Weights of a small GPT-style language model, trained from scratch on English Wikipedia: LayerNorm before each block.
Each number is 50 + 10 x the weight over its row's rms, rounded and kept within 0 to 99. Layers, rows and columns count from 0. The size before them is the row's rms in percent of the matrix's.

# down: layer 2 MLP down (transposed), 768x192, rms 0.195, rows 668-703, columns 96-191
# up: layer 2 MLP up, 768x192, rms 0.256, rows 669-704, columns 96-191
down668 108:58 52 70 43 69 40 62 53 64 39 61 35 41 52 63 63 58 59 54 53 47 56 41 51 54 58 43 46 56 42 56 43 45 59 62 58 39 35 47 45 52 46 45 41 42 45 48 59 23 15 41 44 49 35 63 52 61 55 52 49 49 55 49 46 36 48 61 68 52 62 43 41 44 68 57 60 51 59 51 39 52 53 37 51 61 53 27 31 50 62 47 66 74 40 19 61
up669 126:51 65 38 45 55 44 39 34 52 59 39 72 52 55 63 42 37 46 52 42 39 63 38 47 45 56 37 67 39 27 60 37 38 52 53 45 50 36 43 47 52 61 61 36 60 58 67 46 39 47 47 49 42 63 44 56 55 53 45 59 58 40 56 55 36 44 55 53 55 60 73 57 39 40 46 53 35 42 45 44 55 48 66 79 49 44 49 53 50 50 44 49 50 73 58 40
down669 119:41 69 58 53 49 56 43 51 63 59 58 60 43 41 58 47 39 65 68 39 57 35 49 70 41 60 29 52 54 41 45 41 49 71 22 59 38 41 50 65 63 52 54 52 54 51 54 57 47 46 40 65 65 77 45 49 45 52 46 30 51 50 58 42 35 39 67 50 51 51 67 49 58 47 54 45 48 32 51 41 39 38 59 67 39 44 46 72 51 55 41 44 54 58 40 34
up670 077:43 64 56 46 65 39 59 58 43 56 52 47 50 46 36 44 40 61 46 72 44 54 55 39 58 41 49 46 44 46 51 44 49 49 72 63 31 51 55 58 49 50 46 57 65 62 47 42 34 55 40 37 55 49 57 51 63 28 46 26 52 39 60 50 57 45 52 72 51 44 43 46 57 48 41 47 53 49 41 36 63 49 66 43 41 48 76 34 43 44 49 46 62 40 56 41
down670 082:44 57 36 64 49 51 56 41 50 42 58 53 66 53 48 41 41 56 30 70 59 42 50 59 28 52 40 67 42 56 48 46 53 67 59 53 51 61 36 37 61 65 33 37 60 39 53 42 42 61 61 59 43 53 43 48 61 62 44 34 57 61 54 29 65 56 55 65 43 54 63 38 49 60 52 46 54 64 56 51 42 46 49 43 47 42 38 50 38 63 48 55 55 46 56 49
up671 078:59 51 41 58 51 51 59 51 39 38 32 46 36 59 58 61 41 34 47 43 54 29 39 42 63 46 46 59 45 49 47 51 43 63 47 51 41 37 62 57 40 54 35 42 49 54 51 44 39 42 50 49 51 33 38 48 43 51 51 41 53 46 66 36 60 47 38 63 53 66 43 59 52 61 40 71 46 49 63 52 46 56 54 48 41 52 40 59 43 69 41 55 44 56 51 64
down671 092:66 50 55 45 58 53 58 32 48 53 40 44 54 43 37 47 47 50 41 34 43 36 46 47 34 52 35 59 63 37 52 72 72 65 62 68 45 54 54 63 44 60 47 55 23 57 38 50 35 54 56 50 40 50 43 47 54 45 51 53 47 54 50 49 58 44 47 48 62 61 47 66 51 70 47 61 40 47 54 36 43 65 44 53 41 59 40 37 51 57 41 72 55 25 55 63
up672 096:66 52 48 47 39 47 49 49 38 50 47 43 39 64 40 34 39 28 62 39 49 58 59 63 52 51 48 67 47 84 36 49 61 41 53 64 43 44 48 49 37 69 40 33 55 55 60 41 41 50 49 36 47 57 41 43 44 60 36 53 57 44 35 44 47 57 49 47 57 64 65 52 59 61 46 51 58 62 53 47 39 45 64 47 52 48 48 55 48 46 38 37 70 48 55 41
down672 085:48 58 53 60 36 51 49 57 58 61 53 35 47 69 38 44 60 53 38 38 52 50 36 65 45 52 55 56 60 64 48 50 43 56 60 41 32 73 60 47 51 33 30 41 41 44 46 53 50 33 50 50 47 55 27 51 48 62 56 34 47 58 34 46 44 35 41 53 57 55 65 58 62 58 46 40 52 61 52 46 44 50 68 61 58 55 57 47 36 55 38 53 38 47 59 43
up673 082:47 57 41 60 50 47 35 43 35 41 35 37 59 56 40 66 53 58 45 28 47 33 57 54 61 56 61 55 58 50 54 55 61 50 26 34 35 56 54 43 47 45 71 55 38 52 34 39 47 55 46 37 56 38 46 38 44 48 50 42 51 40 58 41 58 39 53 61 72 48 47 44 57 42 41 63 72 55 49 54 46 30 50 58 43 26 44 49 31 55 47 49 55 48 28 45
down673 085:44 40 59 37 54 64 57 76 52 57 45 66 49 58 46 52 41 53 50 46 43 41 55 28 63 42 52 40 57 48 56 55 49 64 26 42 50 37 61 39 58 55 53 54 47 46 63 39 69 56 52 39 58 40 52 62 50 53 31 57 52 36 44 58 56 68 46 39 63 44 40 57 53 53 51 49 59 54 50 52 47 59 51 61 35 45 26 46 46 58 32 71 52 49 45 50
up674 084:45 53 24 45 51 45 59 47 38 59 44 43 72 38 53 44 37 49 71 48 39 46 54 63 65 49 69 53 49 68 58 51 52 78 36 39 43 52 44 46 39 40 28 64 58 48 58 53 63 44 58 57 49 54 56 54 56 55 47 71 52 61 39 52 53 46 58 44 65 53 49 57 51 43 52 54 51 53 65 49 42 41 72 60 34 44 51 44 58 59 70 56 44 62 51 41
down674 100:52 60 36 42 44 52 62 45 50 53 54 34 57 53 45 44 72 44 47 61 37 61 56 37 63 40 72 47 44 43 45 45 39 87 18 61 53 38 55 60 28 62 29 34 66 50 48 30 45 59 42 40 51 41 65 53 51 50 65 73 59 55 61 45 52 57 40 52 49 52 42 48 49 37 58 52 52 49 51 47 46 53 43 48 52 45 41 53 57 52 32 55 41 47 44 52
up675 096:33 47 51 53 43 28 46 52 43 51 61 36 64 43 49 52 48 39 53 30 36 63 38 47 45 66 57 65 41 55 36 47 43 61 61 61 36 56 37 54 21 53 44 37 61 60 53 41 48 56 41 52 33 59 45 48 37 57 49 42 27 52 46 52 71 55 43 37 58 40 61 56 52 43 50 55 57 39 55 47 28 46 55 62 59 72 41 61 48 52 50 52 58 59 42 38
down675 080:41 47 62 63 53 44 50 51 40 43 47 62 64 65 42 59 64 39 44 45 39 54 31 54 51 56 39 40 62 52 47 27 60 70 51 39 36 45 55 48 43 45 51 64 37 43 69 40 38 43 53 62 46 60 61 59 65 48 51 50 55 43 53 61 55 67 50 60 54 50 40 33 39 31 48 37 32 21 60 34 51 46 50 56 69 54 41 53 43 60 46 41 77 48 57 58
up676 074:65 53 51 40 29 52 59 54 35 37 49 47 50 67 51 57 34 41 52 72 58 59 60 39 51 62 42 34 45 39 41 58 35 47 31 59 45 51 54 50 62 68 46 55 56 57 48 42 67 56 42 50 46 44 50 64 58 34 42 42 47 46 58 56 65 47 63 58 66 55 37 50 52 50 42 67 44 38 50 49 62 47 51 59 39 48 34 73 67 56 45 54 61 41 54 51
down676 091:62 52 54 56 33 40 50 46 55 53 55 56 40 65 50 46 39 37 55 53 67 63 44 38 45 28 52 51 33 49 27 30 40 55 56 40 56 66 48 41 58 66 34 46 50 49 41 57 55 66 51 43 47 54 37 50 56 50 39 66 63 44 42 44 55 60 42 71 59 70 58 49 37 47 37 31 16 43 49 54 47 46 25 61 58 42 58 49 48 49 48 44 57 45 52 47
up677 094:46 57 52 48 51 50 33 42 52 45 53 54 58 44 54 57 45 48 53 55 54 61 47 67 48 41 41 46 50 70 69 43 59 53 61 78 41 64 46 55 61 52 56 47 56 50 38 58 41 62 48 48 37 65 47 49 31 72 59 50 38 57 39 50 51 46 51 51 69 54 41 56 62 51 53 59 59 52 47 54 41 39 43 45 51 69 39 44 41 62 54 49 49 60 68 57
down677 090:34 61 53 63 49 39 48 48 60 64 53 51 45 50 67 61 52 49 49 61 48 63 50 64 64 60 48 52 45 50 62 43 55 54 72 68 42 57 47 55 42 44 66 43 58 54 55 65 30 36 74 47 57 46 40 53 55 52 50 58 37 63 44 31 63 42 63 50 47 43 47 64 34 39 40 63 36 48 39 57 54 39 40 51 47 56 41 40 46 41 48 44 51 63 54 42
up678 124:56 42 50 60 62 35 47 38 42 40 38 48 52 57 57 49 50 35 61 51 53 54 54 53 52 63 54 39 42 43 43 35 48 54 51 39 51 43 19 69 42 45 67 57 50 63 59 68 72 47 41 42 77 53 51 58 44 44 49 76 59 63 45 49 63 62 46 66 57 52 49 45 61 42 51 46 41 57 53 65 59 45 43 47 43 59 46 57 61 50 55 49 51 58 47 42
down678 132:46 53 49 43 69 53 49 57 58 48 41 53 31 67 57 48 74 50 42 45 56 57 67 46 43 44 61 31 72 51 56 33 47 61 54 46 54 35 54 61 44 52 65 66 47 67 49 50 54 58 37 36 64 50 47 54 63 49 45 66 44 52 47 51 50 60 57 46 33 37 30 62 39 52 25 54 54 52 59 54 51 51 51 57 56 57 65 52 50 64 46 53 54 60 36 39
up679 085:52 61 52 35 38 46 44 48 36 47 41 74 70 45 50 28 60 36 60 60 20 52 44 45 39 55 55 59 48 50 40 63 38 44 60 38 42 54 57 51 59 54 42 53 47 62 38 50 34 48 46 30 60 34 42 42 61 34 58 30 47 50 38 30 49 44 56 61 50 52 48 50 56 54 57 42 53 69 69 46 49 56 55 54 45 55 45 53 45 57 59 37 51 45 53 50
down679 099:59 63 46 41 53 54 47 54 56 40 35 59 61 57 45 48 50 55 51 41 43 43 55 39 26 48 61 46 44 50 53 57 31 52 51 44 48 37 40 38 46 65 47 45 30 61 36 49 39 40 44 58 47 47 56 55 56 46 45 35 31 26 52 48 52 40 55 53 35 47 43 36 54 47 56 41 52 59 71 58 46 38 42 69 55 46 36 36 53 52 49 41 58 69 50 33
up680 058:46 31 39 52 61 41 39 58 40 52 52 44 43 66 43 58 52 53 57 59 28 52 55 58 36 42 39 45 40 44 56 54 50 51 50 57 31 60 54 54 36 32 46 33 66 32 57 58 31 49 51 25 49 44 39 55 48 49 60 44 45 61 48 47 62 43 59 41 74 50 50 51 61 64 48 77 39 49 49 40 51 46 61 65 34 43 77 57 51 29 47 41 40 69 58 40
down680 073:59 45 45 41 57 48 58 59 59 43 40 54 52 65 48 63 39 59 65 58 48 48 51 59 61 34 44 59 39 58 52 59 52 50 41 41 58 58 48 49 56 70 48 58 66 58 53 53 50 69 31 38 54 51 39 32 39 24 74 38 43 57 51 69 44 45 55 63 58 43 48 46 62 53 68 62 53 57 46 37 52 56 64 56 53 36 52 35 57 38 40 46 46 55 53 41
up681 078:48 64 43 37 67 50 60 40 42 58 31 52 46 38 51 57 36 47 49 46 44 47 48 49 51 62 54 55 41 48 26 56 43 56 49 44 57 45 41 52 44 53 36 40 48 61 62 47 59 35 51 40 56 51 52 35 37 39 37 46 50 48 47 40 36 31 42 59 52 46 52 47 40 54 33 46 45 42 47 57 40 49 65 60 67 40 50 37 56 48 56 52 56 52 59 49
down681 094:52 56 37 49 49 42 47 57 39 50 34 46 39 44 35 55 62 54 46 40 39 61 54 50 64 48 57 51 55 29 44 45 48 45 48 44 58 32 38 46 48 58 47 20 47 55 38 51 43 58 57 63 40 38 30 58 32 54 43 53 63 62 46 67 60 44 67 53 66 45 65 41 60 41 56 59 52 62 42 57 40 52 46 54 41 43 45 34 61 71 64 60 50 45 64 46
up682 104:48 37 55 77 49 47 50 50 52 31 42 49 40 56 51 68 68 49 47 44 44 42 44 52 52 53 53 51 47 41 46 36 44 55 43 37 46 60 36 59 34 58 43 42 47 51 51 62 58 56 48 53 56 54 53 56 57 47 60 53 53 39 39 40 61 67 53 67 62 54 57 61 53 53 45 31 37 72 46 39 44 40 55 52 39 43 66 63 42 48 62 61 47 52 49 56
down682 115:54 48 34 38 51 59 58 58 43 55 50 39 47 44 54 54 56 70 45 37 56 53 57 39 49 52 45 44 31 53 55 60 58 37 28 64 83 49 53 53 56 56 38 51 44 53 56 42 58 57 59 55 40 34 45 56 28 57 53 51 48 59 40 53 61 39 45 47 57 52 31 59 45 57 67 50 42 59 54 63 55 60 54 44 55 47 46 71 52 56 43 57 42 50 48 59
up683 112:40 42 47 54 51 58 55 51 69 64 45 49 59 60 60 53 58 44 41 56 49 42 39 58 58 47 53 50 37 37 35 52 50 60 51 49 53 43 52 60 52 61 52 38 53 60 67 30 39 53 61 31 55 55 59 34 56 44 46 52 63 52 59 42 45 49 42 74 56 65 56 49 57 58 64 38 72 46 40 58 55 44 54 54 54 38 51 30 36 44 63 57 57 35 52 55
down683 116:68 58 56 68 46 54 41 41 65 57 59 61 61 50 50 45 47 41 42 48 69 49 30 57 53 43 56 58 51 51 53 58 56 59 44 57 47 49 42 56 46 49 56 55 51 50 55 45 61 47 52 62 46 44 34 47 39 32 41 38 67 42 51 58 38 52 42 63 46 47 41 61 60 46 48 37 41 44 39 59 38 53 36 59 31 21 41 47 61 61 59 64 68 62 44 63
up684 081:63 44 59 50 72 69 33 44 54 47 66 49 64 30 64 46 52 62 59 66 46 58 48 33 31 58 56 46 47 64 66 64 62 48 47 61 42 52 57 51 41 48 45 42 54 45 54 47 48 36 62 67 61 53 52 59 53 48 53 31 46 45 59 38 51 56 62 46 51 56 34 53 52 68 54 60 45 66 44 56 57 53 65 56 42 31 47 41 48 42 51 43 45 57 46 44
down684 083:50 53 67 74 55 44 75 58 48 60 53 46 31 53 49 51 55 46 29 51 46 51 47 54 62 66 61 53 46 55 46 47 38 36 37 61 26 58 42 35 68 68 51 51 51 43 64 44 49 39 34 37 49 43 57 63 63 53 46 55 48 54 50 39 53 60 48 53 46 31 62 53 55 44 45 42 44 42 49 31 55 50 57 50 52 58 41 41 42 53 67 47 41 67 52 62
up685 129:52 50 42 56 57 35 37 54 37 57 65 34 46 49 50 54 43 51 37 49 53 68 46 45 57 58 29 57 50 43 52 35 67 68 55 31 62 63 43 70 50 49 37 77 42 37 42 51 54 42 38 44 64 44 49 42 31 53 56 63 39 67 61 40 48 51 46 69 62 49 52 41 50 50 58 59 67 48 33 47 40 56 30 61 47 56 60 39 48 45 54 51 52 52 51 60
down685 123:66 47 54 46 45 39 47 54 49 42 60 53 47 52 38 70 37 41 35 48 58 44 58 47 33 56 49 48 47 45 73 44 50 44 49 52 40 54 53 57 54 63 41 66 40 56 46 42 43 42 50 57 56 52 63 48 42 66 53 69 48 58 59 54 41 58 39 70 55 52 29 37 43 33 64 65 42 65 55 32 55 48 42 45 32 56 47 65 51 37 75 66 64 68 55 71
up686 130:41 46 23 49 41 65 28 58 63 53 54 44 54 64 58 41 49 66 53 63 52 38 57 56 47 24 63 49 46 47 51 43 50 65 52 70 51 53 60 62 50 54 67 44 41 52 54 48 67 46 50 35 33 48 51 35 58 44 68 52 61 50 58 47 51 59 38 63 66 39 61 64 41 47 28 39 51 54 40 45 42 44 55 57 34 45 31 60 46 57 51 67 51 43 48 35
down686 138:65 40 32 66 51 56 34 53 57 53 57 45 48 45 44 56 62 66 22 40 45 40 47 61 65 49 65 44 50 49 53 50 56 44 51 67 42 57 40 50 55 73 44 56 45 44 44 25 47 45 51 30 49 37 35 55 50 47 36 77 43 58 54 40 47 56 61 48 66 52 45 56 56 50 37 33 43 56 47 60 47 49 51 60 58 43 60 59 43 56 44 59 58 44 46 50
up687 080:43 58 43 56 63 41 34 55 45 59 49 40 43 37 44 36 42 48 62 49 57 60 44 67 50 47 48 58 52 52 37 75 53 63 66 46 47 49 50 67 48 46 41 46 44 47 46 52 56 43 59 53 65 44 41 42 42 40 41 44 50 55 59 45 64 33 60 37 61 44 40 56 59 48 60 71 36 51 76 57 48 44 44 58 31 34 37 54 59 59 39 57 67 57 58 44
down687 090:57 57 60 44 65 28 52 34 60 56 45 61 57 44 43 55 49 44 53 63 51 59 38 28 43 35 45 54 41 46 29 39 53 43 63 56 53 48 28 41 44 32 62 40 46 39 54 46 64 48 61 40 42 55 51 51 73 48 48 56 50 57 44 24 41 51 47 53 52 48 63 46 47 61 47 55 60 38 55 34 56 59 62 67 73 60 37 60 26 55 47 38 60 39 47 46
up688 107:57 38 49 48 63 41 51 66 52 65 44 68 62 35 54 51 38 42 48 66 54 36 50 34 48 45 56 69 52 59 34 51 54 58 35 57 44 67 49 45 50 71 52 47 55 48 64 60 65 43 43 48 38 48 50 49 62 46 45 41 55 47 43 45 78 63 55 60 46 49 49 50 41 62 49 54 47 65 56 54 25 47 46 54 68 48 74 38 58 61 34 49 50 60 41 39
down688 105:44 57 61 61 49 61 28 44 52 51 57 45 52 47 60 72 68 59 47 44 51 45 44 31 57 38 46 64 54 43 58 55 56 50 40 61 39 57 54 38 65 54 66 42 38 42 48 54 42 54 42 66 41 43 57 33 36 42 44 49 65 35 50 50 51 56 39 62 45 50 38 50 43 48 50 47 57 50 51 45 40 52 66 37 72 82 42 41 37 56 43 66 43 55 48 49
up689 091:55 60 35 49 32 57 49 63 49 52 66 52 55 49 58 30 68 54 70 55 56 61 60 56 51 68 51 41 49 42 58 54 62 30 71 65 45 57 32 51 64 49 38 39 55 49 42 43 33 55 60 45 53 55 46 57 48 36 47 51 41 22 45 46 56 48 72 50 28 46 51 55 42 59 51 60 48 59 55 47 50 26 45 54 61 57 54 53 35 47 45 41 61 42 54 33
down689 094:60 56 30 45 51 47 52 44 70 54 45 59 52 49 30 72 56 51 57 53 44 48 62 52 40 54 53 55 60 55 61 61 55 41 40 52 28 51 47 41 50 54 40 38 48 63 59 56 47 56 58 70 48 60 48 61 44 55 48 35 33 36 33 53 74 49 72 46 58 49 46 50 43 71 61 58 55 57 50 43 51 35 57 49 59 52 46 41 43 51 42 49 54 45 45 53
up690 077:56 56 34 41 46 31 45 67 32 40 51 47 50 49 55 53 52 33 44 51 69 37 57 50 42 49 65 46 63 40 57 57 71 48 46 49 47 43 34 64 30 52 44 44 51 54 61 55 42 51 60 66 42 50 44 56 70 42 42 44 54 57 52 46 50 55 56 46 65 50 41 52 39 37 56 69 44 58 30 29 59 60 68 49 47 34 30 58 62 41 42 52 54 40 58 55
down690 085:44 53 56 39 45 57 52 56 42 40 55 59 50 38 57 45 50 53 57 42 60 40 49 33 43 44 42 50 41 37 49 54 54 39 49 39 68 46 62 54 50 48 48 45 36 52 55 46 36 37 48 35 59 69 45 51 56 61 50 60 41 46 39 45 29 39 54 60 62 55 55 45 20 57 65 68 36 37 38 34 41 61 52 61 68 53 45 39 57 47 46 60 42 63 38 45
up691 084:50 46 59 39 47 38 65 63 50 46 56 66 48 57 43 50 50 46 56 50 45 49 35 36 49 32 25 52 59 32 56 46 43 51 45 51 53 47 57 47 48 57 46 64 52 48 45 64 68 65 50 43 51 51 50 38 53 40 41 61 45 54 55 35 52 61 35 50 48 57 51 51 42 46 57 57 52 40 30 49 29 38 57 48 32 27 47 27 21 63 36 51 57 44 57 32
down691 095:43 33 42 42 51 60 47 51 80 47 43 50 56 46 55 61 66 37 52 54 65 46 53 36 50 56 50 46 50 28 61 62 59 40 51 55 46 45 53 62 59 63 28 57 61 58 53 43 56 57 56 45 46 35 34 34 45 42 37 57 62 68 51 51 45 33 63 58 51 56 51 48 55 61 43 63 70 59 51 51 51 50 48 35 46 35 50 38 46 49 35 51 51 60 30 39
up692 113:66 42 43 61 59 66 51 64 51 62 42 58 46 48 56 57 47 46 54 48 46 47 54 39 55 41 51 53 37 47 31 59 50 47 37 40 26 35 59 65 46 55 56 50 64 42 58 34 27 45 65 49 47 56 33 55 47 27 50 63 39 52 52 30 54 46 46 33 47 43 64 58 54 62 52 53 53 47 35 54 50 58 38 48 31 56 38 58 49 48 58 35 45 57 57 56
down692 114:56 39 66 45 63 69 52 61 65 42 49 47 37 53 62 48 59 51 57 46 50 41 43 60 54 54 61 43 43 35 33 66 52 56 57 41 56 50 47 36 59 46 59 35 55 37 70 51 47 39 38 53 65 52 62 37 52 56 63 49 38 56 36 47 65 54 44 47 71 59 62 50 51 50 54 22 45 62 44 46 73 46 45 48 54 47 50 51 59 41 53 37 32 69 47 66
up693 086:54 56 22 54 42 44 65 48 53 47 49 56 33 57 61 69 72 45 38 43 53 48 45 41 58 62 48 59 71 46 42 54 57 62 51 53 34 50 57 43 48 47 54 38 55 60 40 37 22 47 34 45 65 47 56 58 52 44 21 38 54 46 39 64 46 45 39 58 65 54 50 34 50 62 53 48 27 44 69 52 50 41 36 65 58 33 41 59 45 62 23 44 54 41 40 58
down693 090:62 56 35 50 35 37 60 39 48 50 51 59 36 49 49 54 63 37 45 52 51 38 46 45 69 46 45 33 44 33 44 50 54 61 45 68 35 41 54 51 49 43 38 25 41 66 42 58 42 49 49 46 78 32 42 49 55 50 53 34 52 54 35 51 53 45 68 63 51 58 42 19 45 63 60 57 42 54 57 63 56 50 42 48 58 60 59 60 44 60 49 56 44 48 37 43
up694 091:25 48 38 47 41 44 55 44 46 58 48 53 66 57 36 51 41 53 48 59 44 44 60 53 47 47 49 47 43 43 72 48 71 46 46 49 45 46 41 59 45 53 41 49 53 56 29 54 56 47 51 43 47 49 62 54 58 40 51 35 47 49 29 39 71 61 35 41 61 69 57 47 42 43 47 50 39 43 52 38 53 62 60 56 39 61 41 44 29 42 34 40 53 57 72 47
down694 095:42 47 35 35 49 41 58 68 45 37 32 54 73 50 46 48 55 53 50 48 46 56 50 48 55 45 46 41 52 46 41 33 52 48 51 54 43 53 39 46 51 55 27 66 44 51 65 60 55 66 43 38 63 46 35 49 57 59 46 45 40 48 45 55 80 46 52 46 64 27 58 45 41 60 60 55 39 49 52 49 37 58 57 52 41 39 47 41 35 56 36 68 49 52 53 55
up695 097:57 47 36 44 56 45 69 47 49 54 25 50 73 40 44 45 25 44 56 54 49 53 69 43 40 61 54 48 49 46 51 37 41 55 44 53 53 55 51 49 55 52 42 58 54 46 41 69 53 40 53 54 64 52 48 53 61 37 62 60 64 42 58 56 46 50 75 52 41 63 51 41 35 64 43 39 51 59 48 44 47 44 58 42 43 66 46 41 61 57 73 57 62 61 50 46
down695 093:61 54 53 63 41 56 47 71 44 25 64 63 57 49 62 39 35 38 40 60 53 66 53 61 51 51 40 48 50 48 43 35 35 40 58 27 52 52 67 48 49 42 40 39 53 49 53 40 47 50 40 66 53 44 45 49 48 36 52 57 47 45 36 43 45 55 52 50 60 38 43 59 60 58 51 42 38 35 41 47 38 56 44 36 45 50 46 31 79 58 64 31 65 63 43 49
up696 070:37 55 52 61 51 31 46 47 36 47 39 46 52 36 44 44 55 51 49 58 56 54 24 70 44 70 37 58 55 45 59 29 45 52 38 46 34 43 50 50 38 52 49 63 37 52 51 36 44 39 52 54 57 59 42 40 40 67 58 63 65 47 55 34 40 51 51 57 61 46 48 36 72 68 36 65 50 39 50 53 37 47 56 55 48 39 47 57 55 60 41 43 46 73 48 66
down696 077:53 52 68 39 41 52 44 53 40 50 65 55 44 57 50 39 27 53 67 47 39 52 60 53 36 38 49 35 32 59 62 36 47 50 36 43 60 39 49 48 44 56 47 49 40 38 60 44 43 41 46 63 67 59 55 46 45 47 78 54 66 28 62 56 60 43 26 42 32 71 47 47 50 50 57 40 51 49 46 63 49 53 51 38 54 52 34 67 31 57 35 51 54 42 52 44
up697 102:49 46 60 54 69 45 67 38 43 43 58 54 50 44 55 68 62 52 53 50 58 64 56 54 60 71 55 48 49 38 53 57 64 64 38 47 50 47 39 65 61 79 48 52 52 55 54 53 51 49 39 66 47 49 39 34 32 61 46 52 52 35 47 57 51 53 47 56 47 58 52 53 58 68 46 67 42 70 35 50 47 53 37 51 51 45 53 63 44 65 49 46 57 51 66 35
down697 086:27 44 45 53 46 48 57 50 60 59 39 54 44 43 47 44 45 66 52 45 66 58 49 34 55 46 71 44 56 47 52 45 66 63 39 55 55 43 38 56 64 85 33 32 44 69 35 54 40 49 33 35 35 48 31 32 49 57 50 52 55 37 58 65 51 68 41 47 48 70 61 44 43 60 41 55 49 55 43 60 47 52 51 47 55 54 58 59 45 54 43 50 50 55 56 47
up698 114:53 40 39 58 20 54 32 56 61 63 35 38 67 49 56 46 34 36 60 40 46 58 54 55 46 50 53 60 40 33 52 29 49 52 47 42 32 58 46 38 42 37 44 50 53 43 56 51 51 39 61 37 32 41 48 33 53 52 48 62 58 69 49 44 51 51 45 70 38 49 51 52 52 55 44 50 34 53 51 49 48 59 49 52 69 36 49 63 32 43 65 37 60 62 41 64
down698 111:49 37 46 52 43 46 55 63 39 52 60 59 57 59 53 59 50 77 60 52 39 49 63 54 55 59 54 65 45 53 60 44 25 56 29 57 57 46 64 43 44 45 39 64 52 52 65 73 44 48 45 55 59 52 65 42 61 52 52 65 68 53 37 60 62 55 46 41 53 41 45 59 27 45 45 49 31 54 53 58 60 42 56 60 68 34 55 61 63 53 52 51 41 54 65 72
up699 130:45 29 45 48 49 46 23 49 50 56 46 52 69 65 39 38 43 44 58 40 49 56 63 35 42 46 49 52 45 50 57 35 51 44 45 44 58 65 27 44 52 58 63 39 31 68 52 51 50 49 45 51 45 48 51 61 62 41 30 59 36 72 53 41 40 49 53 44 49 62 44 63 50 55 67 49 41 59 51 44 47 50 51 55 36 44 34 34 59 19 34 56 57 42 32 55
down699 114:72 39 54 36 55 29 37 52 36 51 45 51 47 57 51 46 35 67 59 52 67 46 49 62 53 27 48 60 55 57 47 45 42 52 33 33 65 44 48 43 55 67 52 70 32 61 65 55 41 53 37 35 51 41 68 50 58 50 49 55 54 59 43 47 43 57 34 69 48 56 33 34 60 52 45 54 65 41 39 51 50 59 42 48 50 47 35 48 62 37 52 51 53 56 43 47
up700 077:47 41 57 49 54 58 43 45 47 54 45 55 42 57 50 50 65 52 59 44 54 53 60 44 53 51 61 54 50 50 39 50 50 60 56 56 59 56 43 54 54 47 43 30 67 67 52 47 47 34 63 61 47 51 58 72 49 53 35 47 52 50 61 51 59 60 37 26 60 46 33 49 36 67 37 70 52 40 55 52 33 58 58 67 54 50 55 44 48 61 46 68 72 48 50 55
down700 084:68 40 61 47 54 62 43 51 59 52 61 51 56 14 62 44 48 55 54 44 39 67 79 53 27 62 53 43 41 36 37 70 31 45 54 43 46 44 45 42 65 50 54 47 53 49 62 57 48 44 68 45 43 53 61 48 44 51 54 41 60 52 59 53 46 56 57 43 55 29 48 44 54 34 49 55 58 52 44 59 49 49 56 63 62 40 47 32 45 34 76 43 49 35 54 52
up701 106:55 50 65 47 30 39 46 55 48 90 31 34 43 51 50 48 46 33 50 39 46 58 69 54 39 60 54 54 43 42 42 48 57 39 62 53 53 51 60 44 43 44 43 50 71 57 51 46 48 44 45 30 37 25 47 59 58 45 52 28 46 35 52 42 50 48 33 57 49 45 42 33 51 38 36 41 69 70 58 46 58 37 60 68 28 36 40 53 46 53 49 59 66 58 56 44
down701 112:57 48 54 42 44 39 52 52 28 70 36 52 45 60 52 42 52 54 49 56 64 57 43 60 56 58 59 55 48 49 34 35 54 45 40 62 52 44 54 49 52 55 46 63 54 43 55 36 59 34 56 60 59 44 46 52 42 47 43 43 43 25 59 63 49 50 49 55 30 38 27 47 50 51 51 48 46 56 44 54 47 49 41 64 55 39 53 62 47 47 62 46 71 51 51 33
up702 092:40 32 57 59 45 54 56 50 49 38 68 53 65 55 52 33 48 40 42 44 68 53 39 58 50 63 46 47 39 42 55 64 45 56 57 58 38 45 51 44 45 41 53 44 49 34 48 39 42 36 50 23 42 49 59 45 43 56 56 52 50 37 50 59 63 57 40 42 52 61 28 55 41 56 50 63 32 41 42 35 40 56 47 47 39 50 41 51 30 65 53 55 35 58 52 51
down702 092:43 18 50 53 25 47 54 61 43 48 50 46 73 48 57 36 37 49 43 54 53 53 31 53 42 58 47 44 38 50 50 54 63 59 64 52 42 48 58 48 58 43 73 45 39 55 58 37 44 35 62 25 43 41 53 49 69 50 64 52 50 40 45 69 63 58 57 43 53 63 34 54 38 57 51 64 40 31 47 51 48 59 43 52 36 50 29 56 40 50 64 57 43 53 54 41
up703 084:29 45 36 66 47 48 67 52 57 28 50 41 42 46 57 49 48 48 50 42 42 42 57 59 42 46 42 61 46 55 40 50 40 54 39 64 36 59 47 66 46 65 52 64 56 46 33 59 61 40 48 37 59 30 46 51 32 25 40 63 51 55 40 39 56 57 61 58 61 28 36 45 40 49 36 47 30 60 36 59 50 53 55 51 58 68 34 59 54 40 62 49 60 55 59 54
down703 089:47 61 41 56 42 33 51 52 70 41 39 57 38 58 46 63 54 41 43 66 47 11 52 43 44 59 60 46 55 39 47 50 49 66 42 58 61 50 48 54 60 57 40 55 42 56 52 62 49 59 42 41 53 48 56 55 42 41 61 48 54 53 50 58 51 50 48 53 42 38 39 65 44 51 44 63 30 48 49 33 52 36 35 44 72 24 31 35 51 46 57 55 58 47 40 43
up704 134:50 41 26 60 41 64 58 44 49 45 64 40 44 50 48 44 78 55 37 47 57 54 57 49 50 51 60 64 52 35 59 48 44 52 47 63 47 56 59 76 48 50 54 37 41 64 48 54 39 26 50 56 55 47 44 52 45 35 37 54 48 41 37 34 66 44 42 57 73 43 55 70 55 43 64 52 35 57 31 51 63 48 60 46 55 63 37 58 31 34 49 43 46 55 48 52